From a checkpoint of a small transformer trained on Wikipedia: 6 heads of 32 (2 for keys and values).
Each number is 128 + 32 x the weight over its row's rms, rounded and kept within 0 to 255. Layers, rows and columns count from 0. Numbers have three digits each. The size before them is the row's rms in percent of the matrix's.

# up: layer 4 MLP up, 768x192, rms 0.071, rows 652-711, columns 96-143
# down: layer 4 MLP down (transposed), 768x192, rms 0.0616, rows 652-711, columns 96-143
up652 096:118081133126192138205147111088122100097145139145107091155152126138125133110159121160150110177159152168138125130161166156109126108138100148195114
down652 101:152123194158077091103147125133129160133170170118117146077117180180170073057151061075123149108089095155140103143088094106118155101180144130101100
up653 098:134118107072122150132180058073154078112091138145132169171099121126148121103108222115151133166131093175109115091108157102116150139174142130124117
down653 096:137135127091147087141116104143117188135114090146168099109169143112153135164185081135087089142097154134183144109108159147146152049152074125164032
up654 108:119139146069185158106173075104079109121111199110107092115133157024135102112128133165175114134220132194151161128151110116143115093124124101147120
down654 097:073169159099124129131083118109110102101103154107114119157095072188169147120188112144123115106073135108064060138143163075129098166116086155089108
up655 100:106084142184136155134111148119115100062126162128089101135137045150193145081135106122134126198101083185155133114165144113094086081115159140182123
down655 102:141181099101102179139045122140154129086131165130170121113096158083094101150139133104112114066151138119091112098126127165162117094154108131118071
up656 097:175142102171183104136160103168091111077135146178103126198119094122062147131117108130150168138170134126120117127127148144100171126082118102144168
down656 093:135081113130132056123128128114139105137118125071089170127120139133129107046142102134147177183125167140188175130208108121157147121147157080108123
up657 106:129115136150112093166120021114119120159155169121132052115078145136132157065163164145126120097158196130123114177131083161148082117139127130153162
down657 108:159147111130166153151130155148150121107125138048110138126172087153058111128074119138133125117108121056107086147132140114101122136135145118143069
up658 099:144153160140148151109151140064129159052118137159044093137140143122156157077111160136154121130124135164087116133053125134121113156147175126151116
down658 096:075126156147111128146093105132115153122121124165177227109103088160143144195167169140132125140123088082100087141145096162120133188153132145169160
up659 102:071155173059094186113154143151139147146147124121143077162100134144084117089165141147113122101118150105113135172139096090172143147160159114123147
down659 104:169121107087162101111057134130096156132106106126212134062152111146114145150102074132139158159139171097116080157139128138121063099139122141140167
up660 106:100128119105140123125163095159081059144125104128106111175143089142124197152148114184104165160121180160159147129198135086141080067124114166087103
down660 101:159064108196087097122123154111126117136120118091139090128119056154119137130165133093145114106072130090091142092120203090160148093100148157166099
up661 103:153083092138090151147097159143095115120182119115101131128152133111161172106182140110133090086100154134109070106134096101130061080149125129103226
down661 103:107084207107166138151165153036145166125134103097115160167095144082106105164114123134190119087173146115069133146123107106162107101119122160160075
up662 101:123053189148191184195147113160135106179166117119113129113092108127163173137118089100109175117069156147120163139122171111097114113069070169108124
down662 100:074095117157064167130137122126088158159108117110094134120078174031158160123119181118141136085153128075170105159113159174152121165105175130194162
up663 100:106100198154177123127088117178143157091123140167128081075147073099123173157183122128163137122150082144085114087136147180135134162119140127110192
down663 095:076179064134137105138090154139179174151146104119148158122101170110169141022101115130091079148161133073111136170120099098142156124125100108065128
up664 093:133099130090066082094118090048141153084121149124139124113091055159171168088150136132162152189104176105139131139194122148097195072115181180155123
down664 099:139136184141175213146114144180182115130114074140090109143152203133130110135142129109154084051121106169100079124108085098130082149138084080104085
up665 105:128145110103112130151118128107146189098101163152061105175132140098163131162142125155155130143131094187111134064078092147154078054100144123094167
down665 104:103188106109135162164058123158033108151120194079077122155193204108084103140093126152086071131127207139079171137181125127111134110134127137168105
up666 089:123130098177153107112074105124142135156151113154142089142131112158091166120112118129156171106206131145136121089133121171087131108091179131171082
down666 095:105157097117136103142137130089094184121140127096160136113178094110157128106126199133151094162046133117122131114118115064134158121132109126060124
up667 100:118164132135165148143151136120142180145198120106114136186109115117157175096103129174117165121120092118136099130161045164082093161100153146119101
down667 096:115141158146136124082163123105161099092098150171126148133052090162187128172197119125118099172093145161158149199118206079113167132158159144107149
up668 101:143118070167136189180129090108108098134164139129098155160127085118144164144115135077075174096086127169122078135175096183120112109117071058143167
down668 098:143185121120119113045173101129102145116135115137129116156097137179137150144120108146146133133140115089101246168062129106080152150116152126091130
up669 097:100188115144156144141139144082147121163137093192094098119081097143138160050114161136209125095182118167130155108079136187146101094118102112121091
down669 102:160049091113137082144185083111074158085166161119169160093135109125114149137135096119040115144106100100124174112150121040131123118151135131173118
up670 098:172134111118141139134175111153132157048141112150119126104079089118096111137175176115103087173109109160117126062186136090104183107129197060136086
down670 095:071132123175102146113121158116184159153096093121183083144196147097185152109124073128155148109157102135089148134131082189126096057103145147084143
up671 095:110103158159113103122089092176138150129101131094154117083131116103118104085134153140197157164145079109128142140061092136116129078139173113160154
down671 091:096106199155144073098163118107172132129166112122109086107150118140132163091101121123175216151097145140106119158138103117144086094170104133117155
up672 095:129155116076176155123104090090116128086077147226153135150167154081132172071120136136155094157141127146152144160124115122144150107128131134087148
down672 094:164062126117104106121144158144113075156164174141119142163133159186121166123159122112063109176126094083062092097127152187118148132092167074164154
up673 101:155077176142152112154191111112119123091144095105092089137113076084118153142101092135120183116134057146140115170116122093133129123103093131161149
down673 097:110205096097118182158131144062113127119131102112154102139137137147119138063139143155141114102153133158141090110055169149224083069137103132085084
up674 109:124135128119119185128090130136104103091170155079123108129159100111132167067115171126121101180080140138072115073199125161124139166106136077131101
down674 108:070168117180093152082138194113156157109139104139124103109126138091128058191123114112150134111174108157181140138150119100055144124181144123072152
up675 097:168104241111142153164108174116104130059160177152097157183161114164106090157131100149171098139145115169089135183122118117179145128163065133167109
down675 099:187141068113137159170071063143133112096162093131141207132125130128144104137104110105100111088093167205110109091156093086150132158129093125137157
up676 105:070108113150147162108106120061138117133160124151179168152081101162158110109211163077114076114096100098105088096132115149103177117130081115139177
down676 109:104140184129186143153147108147069182115159084202192120147136174155137161123193076150112075172107150147103097151125112096145123137143084104156157
up677 104:191097132098166149157154131130128104132155133114121114127153122138212105177135146066153076143145103146165184177179075079122042170067066121136153
down677 099:133131133139162167137159088140068135117163134107109194164096072115153095105157137217117124061108135102112125106121155158111169075146139100132140
up678 113:146086147156100164152128104131062107130115121160135149136121129124162077170165158097179154165160124129089115112207154106080128109132118109177090
down678 111:127132114045148097089084151185137155071107147095122123051146090150124180133135120113129098150096086165134075142097093132129158168110150154153181
up679 093:098092132113114124124207107096149129119150120173132124177120105105084065124157103122124107123100128086153130099120080088116115176139170143089137
down679 096:090134114169185128174102156133144107128098087134125102142153150084175145129124143087161132137173079131100163170175183138157181110151126133110120
up680 098:120140131139155139104092100165115178131090114131122079068158074083135118138115093161101194157137121184067131123111129121164194155087116119111133
down680 098:158132119116099107097199155133225085151103129127114161169161118114119086119115157140118107107149154068152102171118136098148052120088138128089107
up681 098:132133112152138158122153175102129161081141123157120082127141105136129146149149114110124156132203122138088120133179097089105143083167119147115162
down681 104:152122138147135122144106096130143091131134081099133155143084111095136114109120139135092132115051151164175124147058177130142093104144120164117101
up682 102:181084117196132145095085091169124160118132079144116111129159088163130131107163155113123181121170100123122107118166081182144108164163153054106140
down682 092:071140113168155117128097093132137122195114148110107110110088166119149127140112146142186156099138132110150176080104187152120135158116147166181163
up683 100:107131160102183175123101096102121114173143136116069044084136132165145142124166086123151155113122109139108145117151089165121134076170140170122148
down683 094:125134128136116105107124107185060103137116117102163155081105116137101179153069096077144122118166172120150111139087144086112100184146165079104050
up684 102:146126128103107180116139103169087165145136180142116142125142056140219164144079123128109149093094152148086085106214122087138152114097136119184141
down684 098:141090126148148108147124155176153095093062096135163171122156146127106078137113122178076141109118108126166122142094156166157118096150155141137124
up685 098:092133103129131122188093146195128142126143160146127115113122079109110162150138140141112097117193106101078134136134100156178161115096089131109174
down685 102:188107057132123152065138143138099095078100072080153125102201160117177177113089179126124112143089107183201083123097122103100090155160157095092086
up686 112:140118147145127186190077124077089146122144128174107127154092108149113153142130080093146145138117114152070147139130116138153162150137145174148111
down686 102:104099105142084158156100092136140115094122155102167134138138135109113180173135096147128161158137111130122110142065185096156151106063096152115119
up687 098:126154147121146114174127057063130149079122116107117112154135133167171156094135153122125202147122135169154187120121126121071125103094151158091114
down687 103:141111157125081147072116108168065118136077117118091102161133115068110100181152184139134090103081140176115102165080104127107103160140124102179068
up688 104:094128134097149175157111142174110123100140188156106148181077168096130129132116150093142134127127081125143099166145127129122132142109141073121172
down688 098:110170190094112119178114046079078097088134158113205130109128115128089109078113132184053113099089169109146092126137112159174154085131124159132149
up689 090:126135090122114079102102091130139168113110130180129167107110104139145231128133126151115179162106113114090109223152154140071171093134155129113120
down689 095:150147125148196160138153201145134078152143162107100098123144112150121103087126222123112132085100113165165136081096091077166143076141105110111095
up690 106:090124186104149089106082061126107188048157159120084104124115136061111127112094161155129119115145112151115144122125101192116166111109179090170133
down690 107:137062125115102160143082096166078158136154153145077161147102124106119128114197092106199147169095163062135141098094192147075127087191117117134128
up691 098:104152112087142094105126145114159104101133188165129159128122071149135139141136134117189079112161090147086105109159126115115126067117150130089144
down691 100:074106133145126163168137088114056157130169136074050166153134182073133089075118110169128135119151119150172106118106100150117141181132120120161161
up692 111:146145150137088177182092127156101106133106092138129127107141060141157088135106190132114147086150125120116143092170114142176192100115094151135146
down692 130:179107147169062141158127072101038141144125196103106124024133152143156155109126114132116097095139149144133161063117105165139089169150131127099134
up693 103:146088151147205199171059156115128138170151051140083148125085107201140118104129132127108110130104114147046129103131148119134138151162174103108128
down693 097:154127127099053120147157076050155128095138148099107152167139093110125122191079108149115139101088196149154163106160166143112180110128141181085133
up694 105:168119067123124138117023102127100118157150136198126147129132109125115116163115076089113124122167105120120112087186138079084113112118122113139126
down694 098:156163066093124127064092161119099062121138138137107140169108145090144162167163157175080155123129143186104109121168063131127079187131110141094091
up695 104:111153128127133173107101138132106109156141181116049108216139073097116180144162109095182098094150140136176114114138089125126072127106094131106093
down695 108:174103087099143084134149108136093146175120120156145136103122170155152100109147132075157142070181120091093193116122171219145137184146108079131118
up696 100:079150132143157160125127086113136123078188078111097137181109139076153100091194128073107072106121138137165151138133084141098148142123095103102121
down696 096:154150094150123129159137118178076106139078175193101131166093083160098100121100158203147133163126091136105190121087168100124092102109172141139073
up697 109:123130053135138108118120125112105055116119119126113117104147124170137190099131123181131118104137090135142115117141069189140168113157181108133167
down697 112:107148174185074131177079112097097160152140144139099115098129099124122141118082114182184129143152138104069131128145105158118055180101121163186146
up698 099:154117098118126184113114123142077122111162121131111092138063129136100130160165084147122136150112147108143185113137110176198087108174103109112156
down698 097:113154124183172161141145082086145140046108074119022139141178147109200109143102112139089073125159083111110085091096108091077147148147137140138085
up699 102:171125116137165196120108141136121054117143115150126066141138101119114171096171143112120152089139035169102119124134126185121051135157099153110099
down699 092:103150156198118162149123113182178133112161116139148173149155098124089165157085138087117130126121155146143177094124131097102194144130111131121134
up700 105:143170150186146146101132079090143132075135130158095069118146123126168123158178170134121179146144124140085167114165110148152158175101117116091094
down700 097:129140167136119136051145165127124086163095154103099048212140128135111162126129143101146122106127087127139100113111082087119099184150124117094142
up701 109:169076103114117137139138114139125152137196139117101051164110125096159125115114142137190174148105099138095142087148133143103075124151145140196093
down701 106:150113169170101107122154160143149086188094120192164082167122130123162086120099122123148113123114126230119124128127124125111049104116130102134139
up702 101:186141079128112147125104106123128117096194122145100159185150101141106139106122128060166130148100093148126158066133112134110111136098136129138129
down702 098:078082116107111098100172152102255126180158113130150114093149153119154123151110147116122132130111172114076131172148110128149074141155104079149142
up703 106:128173094156181110167091089141082137113148132113128189154139134049120169113089167127143146151114143131147105138118100179167137122072150143147128
down703 107:120131117137085182099168068108136137097078152117175160121120162062202078144113082169168144098138085153132133092043126094149151136116080127137059
up704 098:177115074195150137147076102125113119136148105111134151126108073088145145162155112079126172114104095146137115087172149117084097127145128155070145
down704 106:143162119070116157131145108150031114209163147122119132163131150176127090070125125176166100135143145166108121146154146101144135105115131119129156
up705 099:091122134148145102150119130179165181136159111117085101178144107067139107113120064169080171117154134133108087106119143125167076155147113138076219
down705 099:134131101120129151135138187088144172167110127170188107085149100104109189127118154107100061182180161110145177112071094159188119091140168103046133
up706 100:122126108132122102106103124103124063046104192139165107115103115133088165168141130153069089134127111131136129136144072138181091101118129155164189
down706 099:116134126130138181082106139223126148100138104096076122152114137076159159079124168112139092093129102136165097168116174135085106191154149086118113
up707 101:161088100034156116144183131163113113132175173182119162142135127101145162152087100099168135175103057121084113128137104116141094060119156100176125
down707 094:206172078173092120099130094098129110131088122108071065111157158151150118170101091174124105159156138135143098165111179078126179209120128139167151
up708 102:147164070160172151106087126121133095141114171101111112109139098142155130088138171143152130147122140143096180155134119119188119161127061135142159
down708 107:147095136151145102130157173130140130113160137158084094130130143138127128135103132115147133109145152135119102087137122097136133096151200053065095
up709 109:127172156085175122157114127109105124051144161163122139131112123119144134114111092152156083118160113163050101093168079165130127169157159104101076
down709 108:122117096121105117061125123176153189125095138121058150091134130188143138164148129131162145074143174102209137124173137145110145113187103083141094
up710 090:151152180112161155091129137149136139111130117188062151069109131122126142112157098118114143074123146165073122114117127142158143104122100071082133
down710 092:118100085146110121106124088165096104143113146170158081156161144132109144160085111098123140156146079150152089196125058118136114142097124108184170
up711 109:089114171148133105103079101131108210093145153063115117104139102066131210129115109120099090163186172151178116100166118151104089157100096048137160
down711 111:132145148097111117101198132085169099127052137164157063103139066175136159159106091167107161151111156171105150175136156137132128099119131189095099